{
  "head_dim": 32,
  "d_mlp": 768,
  "qk_norm": false,
  "attn_scale": 0.177,
  "optimizer": "soap_variant",
  "final_lr_fraction": 0.05,
  "batch_tokens": 65536
}
Each number is 128 + 24 x the weight over the matrix's rms, rounded and kept within 0 to 255. Layers, rows and columns count from 0. Numbers have three digits each.

# down: layer 5 MLP down (transposed), 768x192, rms 0.203, rows 577-645, columns 96-191
# up: layer 5 MLP up, 768x192, rms 0.194, rows 578-646, columns 96-191
down577:077120132147133118110133149104133156094101116126124143109141126150131111135139143120150139106104141129111160128147152104128106136124144151113149126154123128137133126108119152138152108159118111123145134146159107163161114124093097109152092138132102144120128141138160141118128144103154126135
up578:086088115173086132118097151149173128097139161118120096177110133135101179097100136126139104128143131129117100137140109147086142122122107155146134177132134147096144128136122152143117102156167118131144076123146114131109122131112118107148147123142110134154130185138062093134059133078146142140
down578:168132117117076150132118175108134142173109138091159063122144166161140136150109098116123138115134100117075117131098149148151131130105107103129152162127179134165150136163128085143083132153125091111114121136142138112098114173079107117132176099123119124135109099134105119120075125166108129143
up579:120128140130131128173122114097119124119131128142165111197102131162136111124100121135120151123170131131140091106143128121141130144118086098093166071129086127127091126053169137121084148154130088083121132121122122170172124141117121137123112147144135116157135147125138100154125131186137076116
down579:124154142152153130156131127170131153123103081130137111111080131106103095102147106136099120137132149089124097116153106125121124103135118108160132120155133073113075091105125173099144180137147108100106150121083140132143153123155130127145098123163131109110146152112111127116099150144123110173
up580:137141097115134120129131128102122128120126075129114146169083120153159117126107118103130141146060113144108127157137125119132127134101124115182098131167113129151119129130114132128137152126155136178156111132110120101134125144117119093134150169107135125130120102094121154132114118138136106128
down580:118154188158133140140119148105120123127130142136155147144124110148108134138119082089146146123129117144145115115120088096210097107137096104129147176168123127128123120147143104145137130117166154138126140130100107140125116142125130152114146129150107109108166157138123111097123171117096108135
up581:118132114140158131106118150121121123111089135128154118122134135125108110145122128134125121107136139096125115119088128135114116110114120137099107090150098121135121120100165101148122126135095126106120154171151128117125167156154135104112086137143113124122126123122078147109117142142124104118
down581:175133153112125120137135137129137121113113104115124147118156145120125128146131119150121109119128140162104137139125125094121147149151113124121114121101141149102120111148111164118118131120131112147137131134129116119121101121134107137147110100123117134121160126114188142142118118134119125136
up582:068115136106120090074104138120131138148142123094122107110122132152127106109159078145054124135082103126131153141128091127121099119110128132102130171125139120125182140159141111154115125141151095132104104129101146131132174140161113156124113138133123134135125168139144127152106173088146132122
down582:059161117147097109147105101164094144133153123146084096095128105115137125110125101137101121147120154154079086107148133149134092146157104111126136141104135095117139119106145111110127161113108152120157145133126118104133162115134142108143156162149128121147122145097148098149138068111185148146
up583:151080120124161127121125157100105120105137113132113172097095066151158134153132136167149114103101121133120140150147145169110176078132144142104097166151127116114143127126144158130108138041110125132110175121147113133137142134114125079137095161132107124120153094113099167154103133127100092122
down583:153112117121101149126111159125070115166126118135116081129153112133078180133069090140140140126116093098092101094142125144154079130130129108143100118154134127127173143113145106125156131109148117114154125126149126154090140075120131148120101092148163108117114109117130136116138120113170108133
up584:145138125139095146143137107131086139124086120100109121125116137155151156114112174113057143131082128147132176145074141100161119132123112076096155141126180068135130115130120122152130160155169142101111122155120150140093094116130089132151120129106084107140161118108095149104114128106159146160
down584:096080113126157134125125175154131113152116113153122145102152157121104110170114146121105092089173120132134095169137124143114118164127128142126100178140133152092143095107118141126131111141120116126096120118156168149119164138142082135134117129127148144128088148115152133155137139112115138162
up585:110134123121105102108114149087178137115139118121155122075153141128125127133102139090171109129098145120162151108130177137072114135113101098150168114141094139122125125161093141076124205118165168144161097154123145162149150093138170120079112125064133094133112179092127141098128147143117123070
down585:106097116105128122096094063187143151103080095195192141104130131109137092128167110131161176150125096138081076123134148140083091127111129120134144102104183158101120153142158086127159135117140135118128162140114133125145133119156189134119071075121133130144118121147133174083136165218135167110
up586:121137113150155162175122089090117127126124101116137118138156129104130191133091123090111113151162142168134152050146137119133152132118137170156117110118138130107135135145078118121135113148134110148161112127169089133134143106086098123141092121146101169112156116172121138118106122113105129120
down586:118165107120116160165133082135098134172119089161091133140115154134132148120148118111139118137155123138122128107149140144151107116104120104152132089099141149131147089124112100105141125138116173151159117076155094089125119124147097115137130150105100129148145125138058175164118145090154068133
up587:112127154145104118146064189108168135126135115152101104127110108146116166105131169089144134122112153126146151115096169153107072115107101151158112163116141113105143134102128154107092107200136111130130125106110153111147094139110096102142100142143152102130142125123122152123059067137131128095
down587:130140123141151153131140151152131102141175110181137082086105162112159128115163091105140084099083126137117121154132103159103103194081076129109120157107098162119153124087194147087107126172122136089121157095149126129106149139165147122149111175154139168126143122159121163101113147149109193110
up588:168142147097147124132138150087121125173144131110117131154120118133139103112102125152113106165136158100156125147134114161099115111048133140132171083133090135119147115105136145123147132118163128096123124080141103121141081096110144141067087169104122099142135083139182130158117165186125138122
down588:112133137102131118142138126160165097092109135132121137136149144142112140112109118126137103121145143126122142129130082132159124055107140111074141126111096229132134139145146107144137105109082115175124123112156117156193141127157144167120184122197119158128114119117107135146151135120130137120
up589:122129105132097084121130130162139118175149073080156105147134138151135136138114152168140140095132122117130178093125150156112136114088093150134099152099097133154142089127144091128106148146141144125140164155107106081105108106108121149156144100165118118145132131095099098138129188127113100106
down589:149107134112140160104121137110140107114099156084145151132146081174087143078179160094140136131140138101140134131131131103118104155181132159143112140126155105101131155109162170134088141174128100151166129130070138146157115135115131148140089163118118117150094113099099191109136141113059095127
up590:153158156087075128120157137134157069153121118118173184144103151127129110170160103152121068162184174125173142139116103111088125166104061146091105121149134158156180170174093131158106090139104099078118109122110108151100144102145132128150115080127100106145141157126118098081109147125185158125
down590:101193095136109123129121196162126131115073108127142123092102096157106093143149112090107179151147113150125113131141125153129116140156128144156143123168085094125119126065127096146116098154125136140094116133108159129112152125101147148101164127076136113104093118098147132156077139121126108121
up591:121118088123138093155128092144084147138137136132162144141129133106159128138107134121134155109130147111167145143140148143121133097138170134117124140131138087154144127092103173124141101174138103137126121158168124132120143152119087106162112110085109143159120124145110133106130118107116129126
down591:094163118127102167105112123138120134134125103116149166137134128122129124118107165133136118136102121128126103151145139100136121143153107103160121135110085179132149122166110123126115135098083146143121135106147124153114103100110121113129130151133110101145126160118138132179108140150159161136
up592:156108140112127170098166144137145138142111178134122133119147113117124122115114137149113076078110107152107141103102126151114127102122156144102134153102136118171141129090105144135101106125123127138089123135120118130158124124124111112159137120136130140107106142112138134145139109131123120129
down592:151111110143135172136148125162127129115119099114117118108106140112155121149115106138097116150143100141108102134125145146126134129130113112133131140135134137135081140116136111136149124131146124152077132131162112130172094140099111162077121134170133176113150099155109113123121075106118122146
up593:099076144124199138133162103102184167126136082150148131145103127129098094131142104117133134156131121152138079073124135110113112119125118116127156125163137160155125140138145133116144157107124117135111112127077118120127156114138148166121075141116151194126094137168143109125116101144131166145
down593:100124081131127123144139162123144131079100139145131165109131124136156197158161145139147179122141123142087163135163131142093112124115131135105142071103122182115148150165104117123136110100149103154110163193161134099138137125096144119137136105071131108118072157091127136147090149152171146095
up594:092084085068119085147092121157176125161123099124141122139149077091137119138140134137117127124153075091160116139128129148096156153123107093135144156076159107136055150126165185147090134132117140118121153142145142147140098155139167117149091161098095095153110164108149063098148091102164131081
down594:090086109144138128100199162114120144131190065114163115104110183162092134116103121123111089148150136107127105117166113148126128066123125116141159108181141135129068126172148132150109163124102149154116155124132141130154179106128121101116113138068135091121134122104113155106134175168147139096
up595:142124117148121116124177143108132138101124151173146127119105149099138106076104107205095089120126121120128139146124130112127146163159138120125143131115164142150123118127127128129119178113159120122114129151094114189105116124118143139106134062150136156106100138120162127139136113098160109145
down595:097126088136119154122121153147125114093115090147113148163149069125158145120171148118118107135128098094167118092118124111119115178118114124124153139112132089139144104144092170143124151128125123160140092134112136155144122133157139108152113161114129152130136120101102133091141109120069116118
up596:119117129138120108051117172099165130109141150144133134168094168129118150115139157142100128131103102190150113132149148119081119153168153115128083114137141133133107146142154112086096093114159114160113150101137147089117122049095119117148086130133079159142127112132124125126131169147108160137
down596:155143149134148118136158102138112127164145122126129137105139105114111160129179107117101136110096105162153160038115120115153109087142102114127134176138139140143101153118091107126094076103134103121171110111116126135109065084136127162092087114151131150096165171119161104064126129103119139163
up597:118104162143106153101074115152151142123084074083143126135138096098128144107129153126138069145130148172096090137154171129110126095118115147106126090084139134113116180161134167102100120129160106096113121162158151165155117169185113125159068140145127126125128131148158084148108130163161121150
down597:127157188164102157107121186162136137137108147077132098078176173116127134135121153123158099152102173110122092085118113117183133117085183110175124142107118105101092101103128121086157119127147158103153114124121104073147154087152106141134124070097155123099104182137088118145148137086130150150
up598:170163118212152119119123116107155106155129109103143081147082087115118125167144132114166121151106160140096151099129131152137098145117107153119107124169144106139106127152066209178129103113128149108116124129123112139091155149144073096105122136175140113154150112096158143172141156137126126125
down598:149122136140122105191167116137100146129099143123146190106143122127166131068132161176173136146120099097106155158145102159109145169144123115122175164163130137122103111148102129148133112105121099133098149067114111140132140155115139112126121137127192155111131120098158169152135090104135144137
up599:107107100112109152074114149159116113170136107111147123104108137126121091113103164152106122125130159126091078099141128096148126098153107154099134085118142123109127141152143114126102092078136120153125158146114135146101074172130138142183132131092115099095139123135063135148115110114151147147
down599:114180131113101171087120112124128077115094106112134113133169119133079119153131102127131115137079112093124129113084123123102192134163180144096127135134111098133126121167148088119130130123116145116121111155119121092102118129127160124177156142123070113142115139127125152129137171177152160102
up600:127159151078117162174098089071154094157121105106125113141121158147130132111129133163095140120147116126156153127150131134106126107102126141160109128126137178140099099138100124113146149127139178131125180104120138139102087107085139149118149154103144149148117122161133128141147099144119129105
down600:120136072091115117143156091119159152132166087140141109158175136134116131133155120124104134125126138109086106106132132156098098137113118124131126135119077156111173144142148096147100107146155122128172135113135153165072097138087158091121121083136088104162127126190127122137114093156126101136
up601:122114098161149072144141136136152111117133138099176111089115126089150182133153119147129132155108128095160156143146144150146164134119112119127127133123121141136128118147146117147116115151139101153145122111135128067104135088134132133132128163142078158133141141133117125112114125154112111138
down601:177111203148099140133126105107087117122131128082100139102162107147099133131133152115129152075113131079144130115128080156145125182170120108133142099110113119143165089113134099107113147094122128119112119103099120139113141136100135141152153131112104112118127108144119116104143147141137143124
up602:128151127140120164121148135118161143121115111145090162169155106159123134120128144130127119139141110125136157095077075111100100160096118171137149090151123120173120104136147138136173117125168097108102162155153140154125125130171145118100137124136108104148110124094170123136121131140143118103
down602:157133106118136158141119113129131144133110108140100120138130121098148160118113159162139138143126171145113099132150137147085147147149127155113116119114095096118114132126150127109161114123106119104101135134152108119137152109125125084111158138134119140174159146119123142134113139128090132109
up603:101124093141103106166068137109141118081102115113103129130139124123091123170123153162096103123125099169111107118110124159155107149125136148120135142160088113073129136139082145125154121129156169129151117111138117115148180127149142147114089160126137179163119136150124114146132105152142118122
down603:195104156132129142112153142128124125146142116121114113124134108144204162136135155077164074169117126124144151107137135151105099084117145119182089126108148137184092166128124132101083144116073064129103164096128128128147114133104165114098134151133112128149122123104097147073109148106133129177
up604:135136114135139122122129128168127152139125177098121138113124101114115088180097127115129162228101107087144122159143117162128110101156110111121075129133136153084154116135139159163122111165093092159127137137139101158125140131149102101113100135114156128113102153089104162128170154173151123146
down604:092151160132122145141132140104073107144170138102130109133091118091170118138143108123176129120141116114144123096167155144129132141123138156119114110182133158121114118094133117140123106121145146130111123153159153125140140105116138171132095107138132169077122156135156094094146105135181038163
up605:094117133135127126118145129127172107140160173102123128148159128090162153149133163130130094138121139167138192114142152101119160125137129118159122146163187118104093153110101192122112115105111144144156137094166160087118109148127139136122145124136129072139155125127157154114138114064103154140
down605:124109083127149147100155121148122117159100185167125114098196123133142133165137146143090116114112113103094156132133124123164117146165133138095135144192178125107131120134177120117110139080150143142140094110099118138070133118079141153106150155122120132116169186109123188101102138131132134112
up606:142093152147121145127171080110125129138129128089134110145114116087093147125151149140147136132131114113153140071130115131116151108110141106147128125119159123130123106136138167092116146156176150143150113152185121121169152116168156084168121146172117134133145146093187146092138149130111150143
down606:088130105164130116164132099143126139124149145142114152097155114152119123106122118133125151154143088154156131133092132123113054139151144155067118139129138119120126156128125125125097119121143129135126135102144106140096104099103123162114089120124177132113162131137141065092114090115095125137
up607:114123111107163085125119134132141132091089081138126157170118137143079140137126176138108127151148131150133140156139167084170150148092129104143117111099154128106135135103138141090102185152107129113117132130093109113184146093121113141074149146104118150101069121124132111128097102111146109150
down607:148137116102160156089121110130127119172131134097104094116146138129113158124100094173144131103156144119103155064163129158141138157136131124115138102132145152164121175128142143124110139104086117118107106126110128156135140116142142134126076129127181099131152113122111095141112162153185122115
up608:140100161118127101117111137095129110139121136142158127131119111154142131103119139186111121144114094107142103126095093178150124138131134118084146142108079097100131146124128145122134138178127140151120166169140137131139156126115150118133121106123170114160090133141168099096117119124151091120
down608:108144137137121142115145102148112169144122117073130137136122101130069133120175111092117106148126164137092152128164128072109147111110142140157118115119184094135105063137104149100147114117127059089124104076105103155131143129164089098110117150107092138102114121184131149194119175141116143131
up609:082129131128105136131126125100105126130143113080105130114096103131132129128138133123128107115112136126177104136118108106122139104148150148150140104101116174096114098173115147158167126130150153156179088140106139137153144140164122119137111172103132124145121169132107143133105105121138137111
down609:109117123131126138117073133139150092110097143172145164108116167124080126152125103113124093115152143126126120082149142117126104126152127112100113139171142114146078120126079116123139137144115161145126115120122145130106129085102096140105123139138124086110134126149090125130132118121140142121
up610:047114181138114114093106149139124146164112144162150131123112139132123124098155135135132138128175132106101114129144138091105122096144117112113161141111157117130112142115141123143149132133176143112133146137144110126118129111124142093154089159087116153135163142113095132163135118108147148104
down610:127130137121150138116116121122176117115127088130084135129125143137105115147159112130138130121136159121128062141137127105123117151108121149151134159118138114141132113132165106135097195116141089154139100139130108124128148137137169161145097113132137146091182116142141116079157087102141072157
up611:093156129090145115116127135155128124113117170104091082125161130092124161152127156127146181163098093127100099150098120094107168151119060137129117136133144149120119113134128120111138174097133135131086134103164141163075120112115161101103099145153139155158105141102124101136122148091115133150
down611:154162144116163126115099155111092127109128110166129118082143129132125131128078082166138152097182091137138126145170128144149102125118126121115146109106143137176166103137153178129136102117116159146092132143105154117122127141124107109083134159131113106121136134146149145146156158107138115112
up612:101141152122157136109119143126092107163139103134134163108101162147139079117113163137099099140142121145138140152120134126130128156147107166153106127120094111087114132084102151147130127154053128148102115151112110129146136129089109105154163136172133171143115130130128119187136120141177137157
down612:118084115136118118134139128107083119138134127117149091129148133133148132122106105146146153123114103123150116115135146132129098139110117111118128122159119139096154093114130086105121114118098114131147165114120126134122130159110093121105152133110113126117119125137111127123117157139121138143
up613:142111146152104123105117142128103164130112101123119128154112115124131114120130101124136156126122146132115137138099165104145133071143158119166091159104128128116161133138152111122160156083157109136128115128109124089128127114117168099153145139143127118112104126136124149118108099144104119106
down613:164136091131109123151118148157127151138120116142116096101136109139132129124152119144127108126159116118111104131099116122103137135117130148087075145081143149142129125152161143136107107142115110134158093113100090104142141132145118126108162126127124143168110081126133083136127125150092153099
up614:127133185102090118148100096069174119082101109174147113141107166125111110141174131115142126109126153117144156107129092102097151100113105131106154100127104105120124117108134129122142097089164109189137169107095152147141160126148141166120105130115059149149164145128105116161168097158113148141
down614:138148153107150141145105147056088101112185135135121116091048110123133099128126142143123122136121131143054143080130097103193195130151154082111138159123134096131135158144127124127117140144112121158142132081095116130207076171111127099123086104149088087127144132134139087145081109118125082125
up615:172103114172128103142136101125157120141119142132169148133115145146174096101133111109109112090123140120125134150135147128127132126128107144143088138110101137123127122115127143085111138106158125140096124145119110111146130141164125131121118155118125139155142140146116099135115152116129142125
down615:135111119154147101103098090091147136139144126122146127103094160147120178157114088146164126123142128127122140121149123128122123127123132150164117145106117102098109096106148129154126114104147095114126110146175133128150100112095137140115115146066153120149130134094121127165120113099110157166
up616:111132112130150119121131133132129133139125105131093123092129126089148123107141150071130135131105158137132129116140120130144129140119117120157120125104138130110142150162106130164105094122137111169105141129122093146145115118139133152129139106128125117133123094074130105128109119146141112162
down616:110137150162137121135119121108150113136120130151102110143116118122151152134062143137118136139131139127118125138156112116158119102161154116136127156108126127109105115165117137163135124114112107145137113137139122142154164116084125132155100130134131141105081149131099100142119108103116110117
up617:084142102112122153135177141150119133117175156136142148137082099084132155136132105127150114127091143119128127136146135093128134126138127131161133135128120133128138085143157095091127153100071117084130125146099157143138125109129158098143153096137173136131150132069079142152154115068091117071
down617:185125120144124133138117173140142142154132163132122115111089121113146132139133139125135099120114119124100089105141146156137109146143134087099114130188111091127153122119143145129126161115086127159131139117097134168151168173137128137150109121125143124104101135101071124121123135102068145135
up618:126080122122119175109136169143131153133145122121154137132122134158128119146137167122135173136143072108081128122110113120123160127070110124129118108097122116118121084147118124167179118110150179127101142132077158126139092116150142142118178140106170167116126138107158118139122110131161095093
down618:158110118128117126157161154107152128082089122103141111089152144165155111100190107136120146120157116148146127109130160125109132133151159145150150099142120133126106150158144139149102137103146100101165105153157090159155103132121096142128144114118163132106059088147152122134125128132137139132
up619:139097113124191100135176142117128143120122107146108117152158130130131130160127157176103107094155135165133111168133074108096112135131120112122125141111095131130106103159146149134130145101115116140096132127174137159153133153081094141122092099118159133142128091125140110121143055132146128171
down619:110151132126106111117117128114088106124125124143113120132117144133107160103084087150132115123132121137130108094126128113141104132121086140106123110096151126140119137104093131124132148118124127144115120127118103078110119112134142117112062143151149144128126108128102118160149144114120164138
up620:130076134132125116163144111129127143174104117156062158177097134127111125168134098114160115143100117133114064125145121124134137167159131138145147089113091145120152129082117124149120160131137164133095138143124135140069086150150152149117131155142107138150157131123121132120123124105111115091
down620:117129171119109114134133140156137147165149151167102095053110106117137124158148128136102103119160141110146126145129133111102144118147120122135098146141133123124112123098159157099132096132163114134159151116120138143130112132098109141095126100131112138103128131126133148086110146169101145132
up621:150112150143108149117155131141115127085109172120147135140108139126140068158094136127153156147107139144145109106097128155114134111078139114165091146110081150159119148084124118134192098076109120165087136188093133171140146127096127106182152121112085127135130110111140158143160166146117146137
down621:136113156111111105146158107133094122170127095125103121121154113117094149102119118117103143120138118162102166143121107165149146198164161101122102121181114133122129156121142111132143119117090123100103132115110144129129131122113128135145115114130154167079101088140135177087138143090164136138
up622:121128108163102115115178135109125125138150120145080189111138134122160132181111164101113089112099127133132117129129141103119166179165133169104133120107171142104138143117123147160158166081125111143119132162121113124125123133135120087125118092104123137123122137095159074128140093135088138082
down622:147167144138112125106147098125179102133136148152159143087095107088118136151126137114169137124132101143117154107094143113100173161121126117136117128124160138137177120173164155155119098129110062133136109129156115115080108142128161162120144124146105128105108166116081118118120094162089163180
up623:093108105089156138109151113104138148102074100126161116133147175138163122069125182132107124113131086120113107132104105139051133144107106097115122166126121147166144152143125167096115124135166161117108147127114113121104160115110137103117136163162119135119131145120103074145102104120139155146
down623:104147118118116136127146156115128139146119149148141068099099081113114168135154126136145094158132167147099142124136132130132133105148113102135120101091118111145098116105100122123164123106134123107143141143152130122114118125138145141147145123072125107159165102130149151130128086159156153149
up624:101137147153110164140146154145160120137131112119110148170153150138111111084126155155130114132175141168130152159134115155117111133098109114110140148113089135158101113136112157124127099102124195073117134119133112153118147164088158111118119127140134107129127086139072068113164070096129083126
down624:113116117146155161170129078147154141126134084146152155113129158121101134154110099103105107098169114125148150077114124139130093114171136077152091131113115116184174130130137111061078164148155132125145114104136150134118129095167102116091146121114126114131125181102126108137118159132102137123
up625:115103127153192140118111110134147143146103131111102131137126160141122135074165139123137120143110102151135096087097133126172136144115136123121131150130158143120081146146144146114101144128140139107115117103116148147142102116142082149147132149145168094182108136125124130106146142120119101096
down625:100113105123134114083122115113137141114149134172122148132085133176134130116092094103112142161144091149122165136175160109096098134197109164144142134128103122158112134130123125184149181104118090133163127092172120073119113095134136124134143179129142116167159146104172091123144116175167125118
up626:130167153148125152111148152104148118120134149115106134126096169120143159122118131150127116115183101151131115119147150120112143100133155153139152085111087122148093148103143108179163170154118115091143114108144107105104146107095071139170107122138128133111154143137158126141110130113149111089
down626:122118134128130119118131121122158132136112116134076189131140150152112098116148107104124143122092127132126139113145138104137122124143166102125133169110100159098170119107166113134107138180162112137077091125128110124128093136158166125147160163146151100107106130129139144114137109146112119115
up627:123138089093079111132097132131152109154106111139096091142128116128133088116124096134087128119107115140147114120105114161111075149096137146161138162140146125126110066113098105132159131137154123144130134162118123122110165100129133116111122164106140156086088142149150157146107120180114151157
down627:192091161109165137113155126107119134111132110143126123074112116118120127144139124143103143116163156114159149170120076156110122137132132130107128112113106155093112087103187122153151137194111132130144138156125145138074127133131130121142147129167108132129100122151145095161091101132122134124
up628:086092139142098135120160092098119121099112184135137124137130106150098150135128132144093147128131121146113115133139125114163127108147122130105168104137142161113141150100139120120142126135149169101122130147103148146131126107137095131104101134146124121115111143137124116149125144075134137110
down628:149090173132164120134148126114112101140147136111093111148132134149141106097156147160157154147125169118162112116151146127147132125152089157102165138178134151114121135100111153127179104145109124153098144112145113113105158140126117080123144173167095115131100127092111115163118139084127169159
up629:152137093158139115127159121125139141117138134163143135126145096148125142153122094129115110135138112138121120147102124102114117131128110122129161154128114118132136125136131104154156098122141162132113142130141154116133126111132123078118154095102141131178111180125088161075092161130110133153
down629:118111123093113119150114114131108143079125132110104097134146122099114122110134161148162162166140160126141136098125140126157104109118096139149123132120107129135116102129127139134131154148134102118155115153141138126097136117153124160126148150120117135106127107144118122115133118134116130105
up630:126150135135161093106151152115168135087179113107134117107096144129107109109118137067145155156099118138179138093148114116163122120145070083118127128129110097124125116139150142137117100144095118141144136116127197154127130108144128170104174074103122133113123130125146141091090109124165159092
down630:096127138116111114117119152094140166147085126116154131170153117092087132124141098155129148140122150140147123111091105137153137117106104170116142108134090112140146089113176150114158123130120141161153120115088123160105076127150100118112126118098114149156161147140125191052135130124105159163
up631:166144107155107155115187128114129162188119160097117114098160143122135154149103087118116138130136161127149168121112153097125131112114094161130094142156144095113134121112115145155081161112134128101147127119134137119098117127114082166112170136157191115146129169154123108127112108112180090128
down631:136099140097142135068121160135206155120134153107116119140136135125074173112160116131110127145154103147151101088103122143124135155154085152162125155125121125141097148108145129125106164189126096096162138122152146087156130144140122148143128106176156135128158158104134152166114149160072126158
up632:149170149136127105155170147101127174101122131129158112138140103112146147128115151086182109102090122117142130093135138061131135094137122160169134122121131100122136209150180165122133189115172137094113155102143122116123137099132113080118153114128094098112112138124119114137172140120132151189
down632:125161169134164111112108090118180131149136170099164114155161167124154155094146133093146104117106120156133084128108129096101139133107080140153125140123091103109129116126124105106111152168150144148176119170141118141111153088106168131154134069183148113158134073111122145145125092150132195083
up633:093133137133136126122145115065103141111155127144134086095105130155135077149102118139127164122147110123176135156141157069110106102119088107079130128181123090134120092135168134117107165111117165100108180113050127116160103157141121202143164132119111134210118105129105116149177116125111110127
down633:140157121084109133044052150090109127121098145155144112156155161139129121155149182126116130087135071189203125153102153148118143123158124106152141147113111138130147088122156146193157134108062129152105093117124167097161115133138175135154174122118096156118172088100115124166103123134092100073
up634:111163142106109110163177138132130129137112100151196088147137151100070113070149141163133142119177150075126175129179118090110137116123137107136130122138134122113157113105185146157140147133092121137125124180094129101175128201136142130145198140107063150113150126130117098088115109124109105105
down634:130136106116158112129154107131127104093136097185105151076103114147072102060153144139143145112140186098144155124112173147090125133128154142134142188113138198120126159086106081159193134090101129101104127130111106091118131126097114094140141130123128123097164145088094155121132070118173129133
up635:101139108159096127114158123179130128103132160153106100154124153102113120121124131151096103144104181135137139129148122126135148132135148149183124103169109131149131140128121119158126109122139129155121136095196142154114141117121109122146149114119129149098166096079122119179147150104185136155
down635:127146101149098123122158100135138121145110127110112133142115135089147128106152146091136102098116112140123132141152130138134156128120133127147157109119099107129130148100155134168133138127114102088138128133125165142154107105114134120148131130149127127150089117122146166082148169162118169145
up636:115117139144099170132128152135130091102145142126140168108103127118111107130137151114150123141159169129146143163152110096101129117124114144136106152098084121088135159150119161086121154122139132084171157125155171123108147097126137133087149156101162125111128108149135135125191112114108147135
down636:159176116137113145121137149109060095148154132111129130122091126150077122152110149137119097121151127124137116154098136091124136071082128147096097118153140169109166152104091126134156157117097131140098144139140163135148138124139126123063109139120153123105105103179148112161136128137117116153
up637:132139116125111161153148097085117141124113119104151149141103136151136100115129132127076123133142156107122148141109137121116155121111135139117102144116130116158141143132135089101096174104129101137109136101084126102133079132128164128162140167164147123117134100131125099118169108129140133125
down637:140138117116105102124167156124150160119120150107135162086127118119109151131172147096116105118184134125173119131154110075159121168108152147116117143147143121103162126131147141115109108123166137146133142101118144154102099087099130108128107115106150138137075129161156164142158135123119094134
up638:058126142100119131131126141084145128110122103165083173139130142099123104133118139107142118125134111164177124151117138109092139131188112146163156107127099108145154126132110182118127141149142154148139130134143127098160134120146145114124150113117152109149135138109129121121144098122118148144
down638:134094113114119111148096105140194134132125111147140115140141114136093150137154087121147123110138129111151162114121127140136143068123119132109162150113084103127135091135102087110173152127136144129113126095140160099104141138125146136146143094138141134149159135137123095117138124086099166171
up639:142206128117127114114095124112132137126129155111188121100140117147081145144124142099100145124112152155132164125148186112130098137159133205115085107141092097142143116083157140139125142176122116122122120078133123116148125140147098100131103169151169164117106145166103145153152139132101155089
down639:156175121107109128133133108120074155135135142122146138092146121143093107108146123147142078121126114116144170109083115146122150092166160141106116184133127084127131107132080126136125127122108146114136096118109110127116120142149171162152143157125110122106156131133107096128135147090133125172
up640:134157104119108098077145094100159180111167119108119142161127106136110130122143104137081144113125160111134110148162125110120095138128109119116129186142121151148139138142137144168138109195158131158103122071186109122144123168128144141156114128115130134161185143144149132095152109137150135139
down640:178164107116142105149107104127120108110119148121078148101128080093128115170147110133118125121150098108133132100086143084143135117093122119123145103117157148113137126120105108108109133130133108152144144111098148165089103145093095152155127117118115139075138085090114114146150118146100110159
up641:148132187096177106115144172137088114172114158111125132137132128141154110104167132127103124135111127120194153117119142107087120120146173102135116141103089154087127097147132078113108140167155128135148093117131141084165117142069168130150118155193160110140165108139132152140072063164088125128
down641:141124140136150098075095164101125142159116120097099118088144124093112124128161100133119184085132135162136090158138113140118061127150116085128134137118071123043127128124145123110161135147077173106172116111146126077128113158103115133153117135112138089142161126135136170177109137175119170210
up642:139102181141114165157105172117104103104104118147093134107101112149134124121134143143133100100125132122118082122143135096144115157125129118150132098120135120125107107134138135150154136134136122129138155151143140110125148133052130131105133098109127126134112138128113079123156126108136109131
down642:150135155125147081129123120126109110077140117109125177124135111118091160136105123135156127107139087112125161125128126170114145133092122111094112139141095118103180086103127121127092123121109070141155135153125118180143143159165100097120142148109142109104101102110139177146092150152102096104
up643:109132142109087139126138137123179180120151161113159137093141126125087103106128153182142149117128108154159120113146119157093115117162123135123163190150116137120119087096183118140140142156119095116145110132139133143102114175096135145114153137131093169131114133060120123183132149117135111137
down643:105113097154103107145138132156135046141147105120125154116149145122115101113158097086126079114144144130114132121115125128121108136170143121149160094148131139124109102116132155106155096095164147133085125135127155135101128158116127154126123091148117130119128167112118149110131136114119103132
up644:145154110079098118145130100107071122119127132158091168150116119143142164121116126160158148134146104119118118099140135153117118132084101139143135099093135100120121135112139160135134103141154130134067140129140137122162132102122142153125120111148146173121088157109113136117109117121121150114
down644:125112158088114098102111102111108095119106143160136095134098145145066159112110121135127135098117124101112149133145098134127101140105117123100150144147103115113150144124125164160120132138139137136102109157110143108114119137160144132132167095142119117115121103095145098160097124131133159131
up645:130109122120107138140103132103148102157118150174136138139136132167170120163127126085146156132097143151136151141155138130147152131130129123107126138123155082107138147172113143133150152161142118133139177143109163128149103170117122139103146164123116106158120109144170115101123093143134128145
down645:098148121140134126082159107111116130098125134123123112089108130115149074103149141091110124144170139131178127113124135143174150119155095125163135142120112138179157138147122107102163177144134111150142141111121154118111107147136128158134130109102105112048144123112092105132124122122147093133
up646:143124093121174128103160171178080100125118092160162142143130111131154104130143120151147098141118110150143140157132137133130155137118114088115145152104087094133144094169159135116127137146164123131147157127125136158091151156130134112124107136103145152144125132124140177157144138096126099125